Each number is 128 + 24 x the weight over its row's rms, rounded and kept within 0 to 255. Layers, rows and columns count from 0. Numbers have three digits each. The size before them is the row's rms in percent of the matrix's.

# gate: layer 14 MLP gate, 640x320, rms 0.131, rows 173-292, columns 256-287
# up: layer 14 MLP up, 640x320, rms 0.14, rows 173-292, columns 256-287
# down: layer 14 MLP down (transposed), 640x320, rms 0.0448, rows 173-292, columns 256-287
gate173 107:109126150112113093103114166089120160082154172107135099113133135139109136152153108127126138147083
up173 101:144118110131149150129112129139143138108156129147142132142149111102155124104115124140115147171162
down173 104:141121121128131157126147101131129124172093117125146130154168122112149134103112119110135099118083
gate174 098:117131145110143111099154176130142154110122118128117154112137114130110154105096112153144101139115
up174 096:172148182144127082129087113105118123143112112129172109136120120138143176152124115141140139080081
down174 097:163124192149132095174186109139145127148115121108150114136108084115146156106154139131114116177070
gate175 098:107182064147128113120151179152131095110078142112164124163150130106105124113135133152176135112103
up175 099:096145183120158148155132119169123140108106115113123137173149160121202094094146129156107125124139
down175 096:106103118141151093118135145170175151148161141137120108117060105186088143097123149132062138130152
gate176 099:161129142148105077097153142149081119105108135136104145140060094151134135133173089151134135128117
up176 098:184128104062160126134155144056091147163141119158105154128108086141128129132135138197117140144105
down176 101:139100140141119128133086117120078160136130109136134205126178116113153126137088109118122125134135
gate177 093:136125142118133144140153134106110126129112103103147114126145131120112151133101142147116119142155
up177 099:168143137162147157130130111135143143075085189139126151099115174105151105132097114146098158147088
down177 102:108124144136129111116104163137155118094106134151097170132146151121116155159157131153095149112119
gate178 092:127120129147086133157077121122162154128098152102108123158141110151093130129103112116142105186095
up178 093:069102133152113150151167134151116144076123119136130144111084119134135121126172142101117132114106
down178 100:149122121094060105137134129117154149141128103111151173129109112082098102090083128148119122096107
gate179 098:145114123100078120126121132107089167116152202118115137100151136159106130124080157183112135170085
up179 096:118152129126111149107171124148126113112143135104188120127183107136122086100118115164154081115139
down179 094:115110114105119140139121102142075123092132102098132131120099087119116093097150077180137091115188
gate180 098:170162134109127141132103097136146146106118130135117135108142105071126128120097142171097127087144
up180 105:120145165120143158120108134132112109103155124145122089139113147125119174151138123114145142125115
down180 101:160163110129106117131114104112126102129120098075153105147111145102128098105108118118154130172183
gate181 101:145187139108109125117149132129179133161155094130142114139128098140132146156155128080170132085090
up181 100:160156118127124120107088134172122123179145079126151124138129128125128148108160140144124114083128
down181 097:119134122163126082100138143089113123135131054135199151138152121129120103121129106154137092101101
gate182 098:115150118124098110136091119121169124134119136135104112113122079141154147158093114104101109176101
up182 096:128134143119142157141135126160118172094148138127096146134128121132123116164120199115146143144118
down182 098:120177105113172162135091148137098168120126121145114144140115129125174098112141116129137123150058
gate183 107:164118175140133128137087161174130161102099063131177107120140104088123134140141114074123157148184
up183 103:137109130146145139141119120092150143132138094151143163143144126177156126122106126085163114106099
down183 103:136109116121123124159110106097120125136116149115131130160126111126130114138102153139132137103110
gate184 095:141168120162113136167128172099079154119134170143128149108121121130156105132130135081156126113142
up184 097:103114147130096154160171150112097118137163104085096170132145140168094148102134134158128115118124
down184 095:149105170121129135131136157141109134143125098147171102118170099099123106113140119125104081091132
gate185 103:111161159140084109145122118146141149125105148180160120100112139112116105150119120149148114111178
up185 102:121095138150115138130122159126189148109147137158147108108150164116117098169142111127148116133103
down185 104:166155124134085096103094138144113132119163098104128135098111144104110129161184113104121166125174
gate186 098:122163119120154128132129120139114107060132154164108086126090119125135150117143130116135139126098
up186 096:135125151109132198153125125161118121141144100157108116111149116078140098113134077184151103108141
down186 101:116152125126132109080156141119139121143125162129103139146097144106169130126115093136124153160114
gate187 100:131083119132112184129097149110138137152134119134127159162147109091136143130123171084149066121083
up187 100:095164115105148120107160143176146118156134122195106120140101166140096114126121126109113143104135
down187 101:149127116118126134176135104137130124113109148121155110138152146134127118124132073168139113132167
gate188 101:115070129124120132109138132118136109133116166141138144115130088140143155115098127151086162098132
up188 099:138147146142129140115114159073130148138118160108108145120162108100114095152088124164176118093100
down188 100:112154150131129130102110130113132109183136104116144139133113177140090132151144089116103111105146
gate189 095:103134105137101131123106119112127147092140097126095163150129119126107127152115099124164078082107
up189 100:130090133158096093135128141117167161178126148110123129113091116151113143134159101173087114124092
down189 100:128129116141142166140138144135121161103147108141134107113184153156106105185162124101097171149115
gate190 098:156100149104125100142124141134147095146122125151120138137144158091156120183145140141185159127135
up190 095:090121145116136116125085124161108117123147122148131137130105135093102117123118088153100128185204
down190 095:099154093136135137150121175090131126096169135173135116090135129111116175144119109179123118139155
gate191 097:139132132124100138067094118126155123166101093119138158173129127155160137139129114130094120112115
up191 099:102096140089126151114110105096151096132101169130098159124086066102138116131160110101148106141131
down191 099:153123111114162105145119131103148115143122125135116104155177130121147156144114120135157103126119
gate192 092:112109144145152136112136118101176145132168129147120148134149097124125124147180130124131099086152
up192 095:107139095125140120124106104131150176118129129137136123166135146135095124144136123143157150110134
down192 095:125119101170111101165120122119105136134117097083124155135145124102128122130097150154157100164131
gate193 100:133149135106142131068155183143125088080130115137118141137148142152087173081120119135123106125134
up193 101:125101144124126099151109141117144141139138085168121146120103117143111117157119102123143140144123
down193 098:173138123114099116137129122097120137115108116161111122143113133105134134118088122103103101148117
gate194 098:126143121127087124123106124116103091112126152136124126097140150100125119125093158141118133134111
up194 100:118127128148185147126133147095122144141152086083141108152192115123142108116127104119152122106138
down194 100:115156126141139106107127134140170153153114149125117158135145139144098125101111153129108096128099
gate195 101:082108114117133105149127111123124123139141117075124126131098122086140130118140119139119065084142
up195 106:128121120109091115120110121106136096136140132129141143109130147123123169170170152135125136156166
down195 104:161124085092142120117081086148103149127161157148119134132139136139155113135155122152137118126154
gate196 098:123141199135143167118156137130108112104144125130110151158108118130133137094161139107169082128112
up196 105:097121120117116157147134161179127129082111201096151124132109135147120121127098114160127173109167
down196 101:165154126133142127070080086108084122147094115161147152117155119119104102133124167137098141118098
gate197 098:106124128158126120134132124124154137141091149129154110113154112163122087101121150117130067139113
up197 099:143114110104147171160135126113138116171105123154163143129167072140141127120103138149125138110113
down197 101:107119131093127113155124183127126155111135168091137088135162152147135145113091127129137136144098
gate198 095:099147103102105126123119101094115102119131136134133087123100158141128142128100137094164110108138
up198 095:138059147156106128165122138142108124148116142148156110101173145136110148140150122129088164152110
down198 099:096134080114082166129118105091126116181129150135148165134128121174116121164109129114175139126133
gate199 097:119112081146134123136134069144108136089087149162114117112113101140122142142147139123080119154147
up199 097:134108102135152145105170195138121096129095134122134108142141133101081139139165153190135093139110
down199 102:109119128118138120150114159108113133138148120118118084097151155091159111153125146113160082121139
gate200 106:162101146130105119088147132142075106083103071104096166121138111108103150163149129090102095130150
up200 110:160144130153108150126110152103129127143135137125151124093088193149146135104116076142113109164106
down200 108:123134134127124117120142118122131167147154184079142113115119159159149113107155146152141109119136
gate201 103:164138119141121129122115138111090120123127152144099148124149144118161140153164122110167099104110
up201 101:090119168130137133142108142144180157136123079099142095079102133119100118115116147124137154116141
down201 099:143109102155126161121149122136168118144133148155126187141102138129118140127108123147129112133142
gate202 095:112129085091107133152113123110133146098127155114169087126112125141112151179081145103092117103162
up202 099:135092144136097110087117123120099112136100124117154142143166151114156112130128157121193169135133
down202 098:095139100128119134147127118112082152145148100131157128112119138173159113141133104138190147077098
gate203 100:161129108107127121114077154102143108079122099162140131102131178157110147134099093120147140111137
up203 105:145136144091124151129129105100122141152096133176125145143153143134150108128132105163133159132181
down203 105:175117118106141125141141177148093080147115127155086142132152118086127082143112149138159153135170
gate204 100:160104165150139158108142085133172136108114108132169115109174157135170105134114104112156150092134
up204 103:123135099126138141082158104165120130094104105167174131180174161119132145052103132105208165144153
down204 104:118125122112117111130129123140116120103132091152128156148161137119126130155139108098117146164166
gate205 102:131140141128108124084114160137077146140102102112138090136155154121090082137119140104128134153106
up205 100:099126111111088148130121089105137134143158099139098151127147132173141110131112144156119086081095
down205 097:128106148161105139083137122188138105149163125115116164121153184124130112100135125131139139135097
gate206 103:118137080134123156165091116102092130091144120160113145136125099113174103140176119110142109119122
up206 101:089150126118123106127134109104084101136123137113129163097130143144128112103147159141093141076139
down206 102:133161140156101122148131085097115117104117163084128141118082165133112141135129143160093105100112
gate207 100:089118131129154151151158137127150141113151077168141113096157080125105147110130138142108137093132
up207 090:091121138128130137120156141100139135121133168115118110154137154138136129173153091106113127125160
down207 093:103143129114175131137164152107155167122138133149122181108124134128124131124092119154120102124165
gate208 101:153110142161148149150149078064111099142050170141101156147152084157129117132050146103119132095162
up208 098:130090160126072167116128068161127182124143145138132111148123102094103162129086163122093090133153
down208 100:144133138136161153121119092180125136129157099099119139143109125145091148132142132159112106134131
gate209 093:145095108115127143113099098130111137102109103115096131153122114128118144130158120146140168141121
up209 089:148111105154113121097185125149097148114130097137125131160129151145142185122154136078156147127155
down209 094:137109102145141116161096113133142129129115092157139107084129135140109119114175104156125128116126
gate210 105:118126123100130130109168152062144193110174151104169094178126164103153142179146145106112136072171
up210 102:157157093176137132098129114143120135116161092100099112123129139116091137134148134125120121106093
down210 100:139122145129142164096133106109119166120123129123122125102149134125137145106129115140131134111138
gate211 104:148135130083087130127146085137123137120161160106117141125117151088095143123128153135094121092129
up211 106:113103104107132114131109127141132133147124127163110179122126115064129175158158097096134117127146
down211 103:125158147084115115120121128107124151117129120126102172110149123137126102178153154103133138123123
gate212 102:051160122134118133132138074115140115129126152118110166077133156170151097103122184107120145180106
up212 086:184126130104175150186118176147144136156143150159136118182094154146122135158129105131125088112162
down212 102:058160121155106118100145080110100104124084111125119166103140116153155105112125163110126153171106
gate213 101:121130076074138167106120115143093143143126099138154181102113147117156154125115183121146115111144
up213 104:114128150119116095131094138089148176087128124103134124100125156160164137179143151135189100113133
down213 104:133139150128137103111133164130134162101122171151131102129073095121124125126147135130167133107136
gate214 100:171075169146155137108123158151123100115086091087154102154137108110066119115086115089117106133122
up214 102:117100122114098099136129113138117072113116121073159149153149101123143148153111132117121103113166
down214 099:132141158122151100164144107120118106107124121122109156145106077124137141167131109126135127112101
gate215 097:123130144133093115186130116118113171112114126108172149124136131144076139142085118144128095149109
up215 109:130144180139132102124183171155099112174137118115091144085137105056133180124160134122114107108148
down215 109:105143088138088075096183134117133121143117090136141126122141136169109106157165144149112139102093
gate216 102:116115112107140132152133119130126105124144114158100126088070172120126154104179123095144101098130
up216 098:149095127160129110117127131143151087142113148106104132130120171123130137133140133117110152169126
down216 098:142148136145119107125159092157112144146154132135134125151094142099135138130134147141170081140127
gate217 106:149115131177143128133107136128101109108145152146170125136114129110123120144156126155138155085141
up217 103:111172120103166124104138123136169167161131152111123122176154153119130124139136125089149098130076
down217 100:117133065132120130128115125125167151094117120127094140138125111177129115118127187121077155159116
gate218 095:139094127094074106102117118138160121116141156111097133121108073148101099129124125133109136130096
up218 091:121156130117070121094135154126157080094157096157114148099161117127101132092105127178142166108130
down218 096:123122132147153136131084174155124144133180080145109121130178114211156168118110119171149144122131
gate219 100:131129080139160097140116169107092141091085133115111123174133124119121170119107112117133137137107
up219 096:121100104161106134150159135121118144099145148131095158154148128071097067093105129136142106149096
down219 099:141166081136119157112141128117112121132118104127122130124150124121143142125156165122126143152163
gate220 110:153099149169088078072135134125136118105120156158104083154094091127124107169141135157061124083132
up220 103:108123159076173140107111119117147152132107139118099178128140103055122111184122139114149153094135
down220 100:109097111119093172155100154118101139137105148101113132131096137110082142059123095101141171082126
gate221 100:102167150124106133167096134153100127123120101146126113145129104144126100150150140110083116125099
up221 100:119129104122148097097116137110112169120111135165126113123119110116169103118119124124087140176091
down221 101:103157094094159102137116153137135114118103131178123098168141111178123117175106115138150098128175
gate222 106:155173126128122109141103165142137168105138149167124138159113118102116155109168107112143139137142
up222 104:142171108120115137140153141083161131094099096104153118150155130145143077089140127182127098146124
down222 099:116138128112161128146166114139135124131116137132124111144105106132133093147154123128137137139127
gate223 102:135121118135119136143154145114115100143111125139101101111144121097128120115161112133105107140126
up223 098:126092161096113109122079120089157137150149116112119130189115145117106107129097156131122144084148
down223 098:131136134118130154137141159095147130123166114153123089155171084147101136145137128109132110110103
gate224 102:131123106087123103110137117083148132101149121124149084163092143111154081158130116159125135137125
up224 099:140138146158093127099144088107150141087138096124112094153125132145118124140121146101101149125139
down224 101:138144133118133135117104126125149160131108146142113119141125127133135125174138079108102128103104
gate225 103:102132129119139200131187127107125186098089114131100103139125112150099118146132178144115122120115
up225 104:112113119106124154177115119131112123101189081108109160132136134111135154136160096148174111107102
down225 104:106130134145163157124150106144119169123114083124102167099103132144075144127136091144105118095087
gate226 101:120186107150129134101136157133119133155153120133121139130174136163145097107166109168095085074135
up226 100:145175124093152119140147134118138154130094101129137100118106142135148136112161148133116156166144
down226 100:111116177078130117129149122132178140078140117131154159134175121136141105091142118110125129109121
gate227 104:160150126100143093136140137102138168120106172145113124133169148102157095122107101134123102076113
up227 103:138135146085127150130115136104112124104116134148164110068160127112172161154123111170100163126122
down227 099:174124110127099098132102151111137131133102135111155145105169124133154142145095138118136105140072
gate228 105:080128170114156089114073143117078111154120112173134147155123109120106108143118168076130104150166
up228 105:106138094153085156142085114103116126186168136163139105154124155165153125140082099104107155147113
down228 103:072137136133097124129129121158102140150143118102113138120146131100142116124121089143105151153108
gate229 102:198170139092133159108132127086133138109110099115176145123123121087088121122114154151094135128167
up229 100:113110108139108168077088140145151112135128110121119129148130130130137124162127108127108104133077
down229 097:159155134167124078112128150163104174114129102127096142097151112102131152093095124128137122136137
gate230 097:082124121128151111162140081133115102159103087133101116129122181134136116128110127123132130120116
up230 099:112121148099100138166127137157110129140125110144171090123113109165135096179177132097142129109117
down230 097:143127138108105153105098107122144126182165165108140114127138181130123089140100139122142097110151
gate231 099:139113137143136139126111118123132146137126163120134137120122147107151114118129128141127141131133
up231 099:129116102134138159137162145095109139151135164139149145094150098112151109161159137138111134115095
down231 099:126112090124136149119125142127139139091101110148136115121131094156129130121108138128136135104114
gate232 091:119112123122085133141136172101179112138104120109130120124107143147142127123148136163114130142118
up232 086:134112136121099135110153066160093169165123138108125100133159119166137130121153072098144110138140
down232 094:133103084102144087115133101134071116132136089091160130130168134159094135108067129151135133122127
gate233 099:101116116088115179133162163100089117115161186132142098136129120140118112119161141165157109116121
up233 098:173153119145090102086124157128162129120126107130101109139104144100145101144122162126164178122105
down233 096:093128112120124132136100108113109144149157084085141108079107149174146111141121118122109139143111
gate234 098:135091106109106154120147126098098124146098109171111101139145113138125099136171126147120115127087
up234 099:116186098170131095144110115117146101156143129133134153073168142128141157175130129103107109118142
down234 102:150131127124103119104145138143100128140117100139130166131099161109123136152137162132130150113139
gate235 102:114090100184127113147088133134122146136114162109145134113126153168158155075108144152114114132132
up235 100:121116140139149167157087104127139140122135129118148109110136094132137143108110205139138148124099
down235 099:116090144085114112115103104139130126128150127158141140099126123148133134138127145143097108136168
gate236 101:129115169076124141143102126123141141129093138160073088122138095146170137124102161133115106160101
up236 100:138144110152108107116113164119160123175100082098102129133096134135113175148103125130079064137164
down236 099:139172095133097138098128135097148123144140122125135132160114127121109119121045113170162116132139
gate237 102:116150175144127080131131152124121120115139112095116141139091150143097136098095120102096161123107
up237 102:168124152163116127127127134079092148071133102099119128181119129145139129129121128164134121137138
down237 101:147143108149113133122086123138117131135131171127115124135099084100133126165119177118133120142151
gate238 099:109144074160066111142174112120122135117149132133107115133131182115136124113138190096143134125139
up238 098:130165087156109158163146139150143130146149121146133111121182124127131131136117145111114161132123
down238 101:156070096129159130145165107110135131097163080126074123152190143140110122112128129083126110124090
gate239 101:154151104116062134104131125129172130174124125063132114113140120132112123174137161110124106128160
up239 098:120149153130136128128105140085159109107109139156140111153132128113169135150115099180079156142127
down239 100:150120095125096150126162116103110104158112143162100108135129138087144105137126134155110114145106
gate240 095:119121062109107071101149105103115104119138149165127107167137105121147097104185120145089095118175
up240 094:067066116130147098133144126092090124142147147119109115138163126145144111109101107166168136124159
down240 100:137133109118139117117148152118134143123157128139122077139141127157103158080142164129110120109134
gate241 095:113110136108093162068118146176120129101108129144150121132118113172107068133139128155156120121104
up241 095:179113161127163135145166139108136155133112120113102104094116109158114121112135121130125162147116
down241 096:121126117141129144115122114134120142148161115115133129121132149173107132132090142115132149167121
gate242 097:087119125135131130100110092092150141124111126112115160130095145112135112102106153120084163107126
up242 109:160120153105136138119125110132145145146108124131197113110159133059146152137117159135182122165095
down242 108:141130180127124093135142121093122146120145200100126136072124159101154090113127085133141133141141
gate243 099:129124162125115097117125130130125095118076110132119178137163158111130145136155098128171102160099
up243 103:142123148150115137113157133121119111130145120167119085121122151122103090147126099093099096128133
down243 101:095113101119136094135123106145093133150108099112123089090112163141111105146155143112090115106107
gate244 099:167101144087151118146120163097168107158118118140103108094130132135115117132145116141124160106117
up244 096:118143133095151155163156112114123126165146128126152110091116101115142138086147132115109162093121
down244 096:123117102084141159139120126137135158127112140141119149132121137129124123164142159121147147146138
gate245 103:127135129132130163135155112153122121136154108103110105096127124136136112133116131097122127120172
up245 100:161097116107147101180159128139152137114135122128157152130152140088140090153137132116145136159115
down245 100:147131145128147098136149111081152127136121095144112110148122142149098173128125153164125123140108
gate246 101:183125108102158157082172152104117154126136148114127089132167106114150138146113119133135097099112
up246 103:152155104122117117090129159107184147162146121105126114140128150168108121081077128095114103136169
down246 101:093129129121121080134141119130124162141119115153086125139127166117157133120105126138165109144137
gate247 100:136114131131147141134171053117126124119146110125154129159146096126128119158148124152136151081115
up247 100:116178102113095116130147093131154173157142128080099103126130138086143118107172068141131168136090
down247 097:108139164136113144123149130150132118118165138085150104145152124155141134079144091122183101166107
gate248 098:169097102112110143086148076139111086136153114120077141131115116124100110146142141112094159107114
up248 101:083150103151131134139204135171143126136147113132135085116084160114112125126172193090121172137142
down248 100:122147134159168139157134145135132131125137156149095110135150074108132121167146144105131138144192
gate249 094:135136116148132106101090092123146113151117131136115104145075130088118104141085141135111165141107
up249 093:112113141130155167130124169149141109121104112134174119125076141150117117114127155108142160116168
down249 092:116117158138173106120144107139116111113131118110113107147102073185131127113129149150155131162115
gate250 101:147124108107163073168160127119079132078157119118141177152152105167107112120127145173086121144161
up250 096:150144107162093149127150121110122124125179132140144151074133061134137109095113125148160125124131
down250 100:165122111122100098123083147132110141155173176122165149117147106115118132102150142100102119131124
gate251 106:148135163133138130173097168159083128106135157171143095116138135150113169131117109120115101155118
up251 107:127162138170142115108121142118120138110141120147114117138130139105106127134126161136178124086116
down251 107:061110148205170118193141101172138126127120116133129118148068153101138130105144114137083155098121
gate252 098:143097155133072144104077153115127134151124132135159148127118127128143104155147102108100125153161
up252 095:144128145164128084134133138154178127132123187176144125158130124145144099119084145134152143176149
down252 099:109105139148127098110104128132130129119114184132159136149142148125119117124109168112089133164105
gate253 097:094141107089154124095114166156154162121121083092093113196151139127098147150103103126116134152148
up253 097:152129149130134124117115138138129088118117129103098138156186154141106120079075170130144101165144
down253 096:144142125139122113137093159118071141121114159137167141095144092149149158084140131109152129107106
gate254 100:110131120115126166158132122128118103099156121123108110151129142121158109133100151102099089136145
up254 098:111105129154104098193112103107143130133124120154128102160127112127106133147137121156097122130115
down254 098:141120132101145123112120130122151146145140124100129119120142106116108114158083091154143129098142
gate255 102:142139134148117072125127156134138139116127130124123141120135109107119091156108140160130101105149
up255 100:106135105139155144144144132142129136120128134117112143153161096165115128145120140101136155078134
down255 098:094157140134098120161138172118124111127061139135109143141130143129123094108134130131122089128119
gate256 100:140131133117107155111121126092089105124140115097107131178108095143125138107098121075137179132134
up256 106:130077116131138141122109120129198142114121129176156129146121158160125116112094119139107119110126
down256 105:147140096145126100135132147117125128139149113146102093134175101073128135136139128173142102113145
gate257 100:106131126147124128125100126122085158138126140131131144093106103136116144143104126122114101182125
up257 102:140103140156144135101108131148096161166142130127108165131053156130135100123160134138119083125102
down257 102:094114125112109085090125135130117138156121119116118120131064155132108101138162143130128090121119
gate258 100:091114153089135104110102137147148091108171114136123099118126107154099143081118125162153112141155
up258 105:144133121115130157127150098140098142135167104081167187102126142116157134080092099111139124122106
down258 098:115135150123126144121118131128114183091103101131136144080101116139122110054133111154126150150140
gate259 100:170159173096136108120127138136109140115086140144101122146189142144111126164161099106138092133089
up259 093:108141109107125107108150120142153137139129119102123172159136117166167118133096185121127133161095
down259 095:109103168139139084148141127099136088152104142152138158106126094169121156127145116136089098138166
gate260 096:091115121112118136134106170155157132153190099108098076126107115149135115177174138117126092088080
up260 096:168145128105141067113124115126137139113155123186134161117114155154143191175100123085096145089082
down260 097:142113148134139137131159124170067141164136139086104116143138105121116106140177125109060127121154
gate261 097:096143147109145111139093136111138083097176128124112182165080120185150161103144153140145127116122
up261 098:120109114126156120185117146181143145097137150167116142112146137130112112125154123113124094130131
down261 099:105086137112131114102118095114100113143122141169137118113162119111163112116151138126134147127108
gate262 106:108099121146130136093118150140134149125135127124189080130107151102087169152112150125140136107149
up262 113:125175116084114118106112115142101119111156129126099139128131075111158140131122143141134100157114
down262 111:124123122129143165175148130139073087138153185111126102137134127131140153156161114107156119137084
gate263 103:149102136103150125129113128147150134113118146095164120120162152168134115164160115174101177123140
up263 104:098113139123159108119157110118127137129102164103122113110105164086125169080156118102152128143110
down263 100:134118123110114136168132070115144104059095191112143120117093180140116098137130108111145168117120
gate264 100:148152097140101139139118153152131109099075136144126111121165099129187130171097141143102149143101
up264 096:114095132143105141138128098094116139115064071083124129134140139153101088120152105116114142120102
down264 095:099136145085141089114163104095138085158094100144107141126059107133145113096138158151115174116142
gate265 095:134163157157090158128136139155116147092119117111171158125151121161095107105128141129148146141096
up265 099:142123130122131162088145115144085155147130097159114094115151114117160152082097117067140088110093
down265 100:146123073103145136122129126091142145139111114183137116095136184132114144126146080099119126135139
gate266 102:116148123150095112120125131142118159168119121142120155124133122111121077142148159101137107127122
up266 101:112070128155146128137135078145150105124136146125044103145139117118112076139122159122135117132154
down266 097:132131098131128127144157098137127092151125123134112131119181117140139121122136116132102102102187
gate267 091:135153085124095069133114105146164136162110121131165170181100106162134139130164147092097131134152
up267 092:119117116147117126143125135136135139107158142094127104138117147128127165106148112088104148126129
down267 094:152129165159182117136139111111127153091110132157125137116121124127135126132120136139084105115118
gate268 112:109131133102170154096154155110123182135108149115087105168043142152136108114139098115115109113159
up268 111:091127089121123130129158092164120078152125153151147139106164125170130140127132122133139128113118
down268 105:113112088075109124156083094130154108109145111136147118154201141124128161149115118142151113150107
gate269 090:112138109131089119149121131169146133132112153101122098151135104144173117127163135128115146110099
up269 093:122116160102102122152156139169114101120141140154161119117138153134152135126161172168141143174119
down269 092:124146145070117165163113166105118123153128086138115125145094072115097125120126151102098104093135
gate270 096:157126125120139129080129117138137118131132085150134113112131116131129117139137097103094141112124
up270 097:119111149118140125089136112081147097117115157122135104176121111109110120154144119133148124129144
down270 096:104115134142148125127130132132059123133124125127113126093155084142106156133159126066117133166077
gate271 102:130132146073114137145120080120137082108099176126115094091142112142141148158104138119163125120122
up271 104:105115133113108135135100113079132126155142113134135120136159125147139137136128151124118146121150
down271 107:144097138139124150177137057082117111101149090134138114112067134118127133170139154144188160121082
gate272 106:095151085140150118148140131116125139130086085159138137134116107148097138152109050077154091093121
up272 107:136107141140137147105132132111128096113099126147148123123123127149135102134116163130161116109094
down272 108:164089118141154068177098121155076134127109147144119129157157136163124124129177072129080081144152
gate273 106:128163103152117162116126087111118135135112111132115103126093087146172113104110138137078151120116
up273 106:102111130131111124155119152139137143106117112138114116127110122149145113137106082101152176141156
down273 101:127075149130076099143101132148119119147132124124164121161137183145108110117126148085128092132098
gate274 096:068105115111097147137139118131118130166127143150139136128119120124138104090099167145159104134119
up274 099:106156158134113093123129131145102124131103119161142133147139123095151121121112147146117139101100
down274 098:112100144102140113159147160078142143144141146108108130116125132111149170114153089134118127080121
gate275 096:142114121167150100105123099152150162136144143119141157090147143099156111145132126116124158137112
up275 099:126136125136124133143123117172059145144125141125092152091097073152102135130158108103138136157177
down275 100:106079160109094158142120096111105136115113119148157131105172127097122094136144121137097112141135
gate276 090:165144145120167129150138175146116130126148123124119104144112150141123145156122117117087130113114
up276 090:140141129103139109120161141096127135122145105130146142107095128131145136133080102104123149127081
down276 103:095122129161100140115120117111128121169113140116116115139160089134106102130138159113142108182140
gate277 096:099104171117127143133100153137115126170078117162126128136142119102165116163169129175109086138132
up277 100:122131139101097109114127140148147090157105099105131173084145125098089165143149117123143124172124
down277 099:105170098177113139140131115147134104164115120148154133131095087100176131137138176151157132140128
gate278 106:119134150131078081098111145120160142135092166117142046136138133135113116174154161126110105123154
up278 098:120094186098133137129133129104134116137156158141119160177127168141069154131136111123124112110130
down278 097:162149112108135124126135112154134114134069088132134128122119088121096147119153101116091125142088
gate279 095:120139107166119095113125109144142114125153130094130106112094087105151108127147087130134101099132
up279 090:143143104154147170122132124104107125115123157161154120167114128103129123115123100097122104129094
down279 095:067127118118149115122126139159126151118145186089090096089106142138149105102100096125137160160169
gate280 094:116104100094109145102128163123118110107096156146122127153148127139138125119090154173146107089135
up280 100:132121132127130086131122159123120113136132148151134132129137116118166122125072151153168066115130
down280 100:120097107125146126125124148113122145136121137102135105116120131147152130092156084147137135132165
gate281 092:122129135166157091170103145175157123098109119100172113122144150102133150140127137116112154176143
up281 099:124128120148134154123155109120127133131095109170152113092138120111155159094170105118134119152140
down281 096:127131134151120140129113123128144115139105119152129130096079055153090123155101129086126102073113
gate282 098:127114099134172117144124134107157157132124098110145129123094137118138116096158156130139139158116
up282 095:139106145085143171146103090123137085158166130081143141144098157150107130182148128116124137092101
down282 098:108130114163152128143125082100110106141135107107108136123131189133147169155077097183109147118135
gate283 105:139122132189124122123157143180109106154110147148128145171118114137116133116131153117066090150120
up283 102:143116164124079137127081140119136041093071113140075127111159142110144107155092140111103094124132
down283 101:137077119145156124137120131111136131136116131103084146151119165081143122146167133095115071116125
gate284 105:143175147138133146144107040114121129123118145118125084151145140180176105133106109132090179111132
up284 103:126117104134148106081159088110147124132145076117097083156111123097138170135131121113128164131142
down284 099:111150112155119089159128118123151149124156104172153083098140123116101121135177131108150133087089
gate285 103:137148111131149155081132151155121154143109143137114119144158150171095121121116166134131076162112
up285 101:120121118129108112112134125140096144136127068167114126153099132163144098071114114101143130139134
down285 104:118092133122090128108145131170119129154095148120154121152173143126110134171147105192128132134136
gate286 102:164158130128107112104121131127110118112120088164132082142118109124136166140136139138117165148110
up286 106:169141083110141149135073109123151156112132143172111143125142115120157068125187113159070140092066
down286 104:158113099147145106104105155109133100099138111167113101122146111149158142154143120125130142135131
gate287 099:151103128149133179145135123139109081115123149127100119160107152158163120125140201113098170120147
up287 097:103113140128101104155116095109136151133105125120142081131155158156138121182096134120116105087102
down287 100:125130137106149130124138132144121128159150114156116144163135123108114144107151143142113157142149
gate288 104:157111123109102086142153144123103130118115164123124147143093137092127131130125124147084051120134
up288 099:127141161168131121155152155160140119130116160116151108149141110130126155158136137126086134117110
down288 101:119135132143138129172092150149136100162124153135078109116143121103125118113157131131141146094133
gate289 102:088126113138145153119111119111093097152128131140113136156169135125055160159143141120142120150165
up289 097:106102110117118114100128119124095153135116132114121160146110081134126122094110067136158123100155
down289 101:123127135180134148130099108141144074151116105135143114159145173102117128134132149092111119173140
gate290 098:126150146134156122091116128106110139127076096106104168107144122149127123095120112095095143140091
up290 101:111097128125189127121102086159139154137123143137207151105142106111132147146148156121150107141128
down290 098:155088134096189138150106089140144124131148121089130110094099083145163117157142145114121088122164
gate291 101:063128123149174122143139121108140116089119127108130107151134133116121072132157087116080158142195
up291 102:136149105099131142152081113155158140116149135107098135152157154137150104134126145206135129115111
down291 103:139153068141106177106150135114143098144107138109118131123138122095139126132148120097109115142142
gate292 102:135124094142145117094088182095169151120114137101127103139112093151140139115109138168165129129114
up292 100:137144130166106099137143140136166148091116144082145168149137111120122149117153119124133128115125
down292 095:122127122180120121139143130124107135087139145133156098132150160129126153115156144130128066139155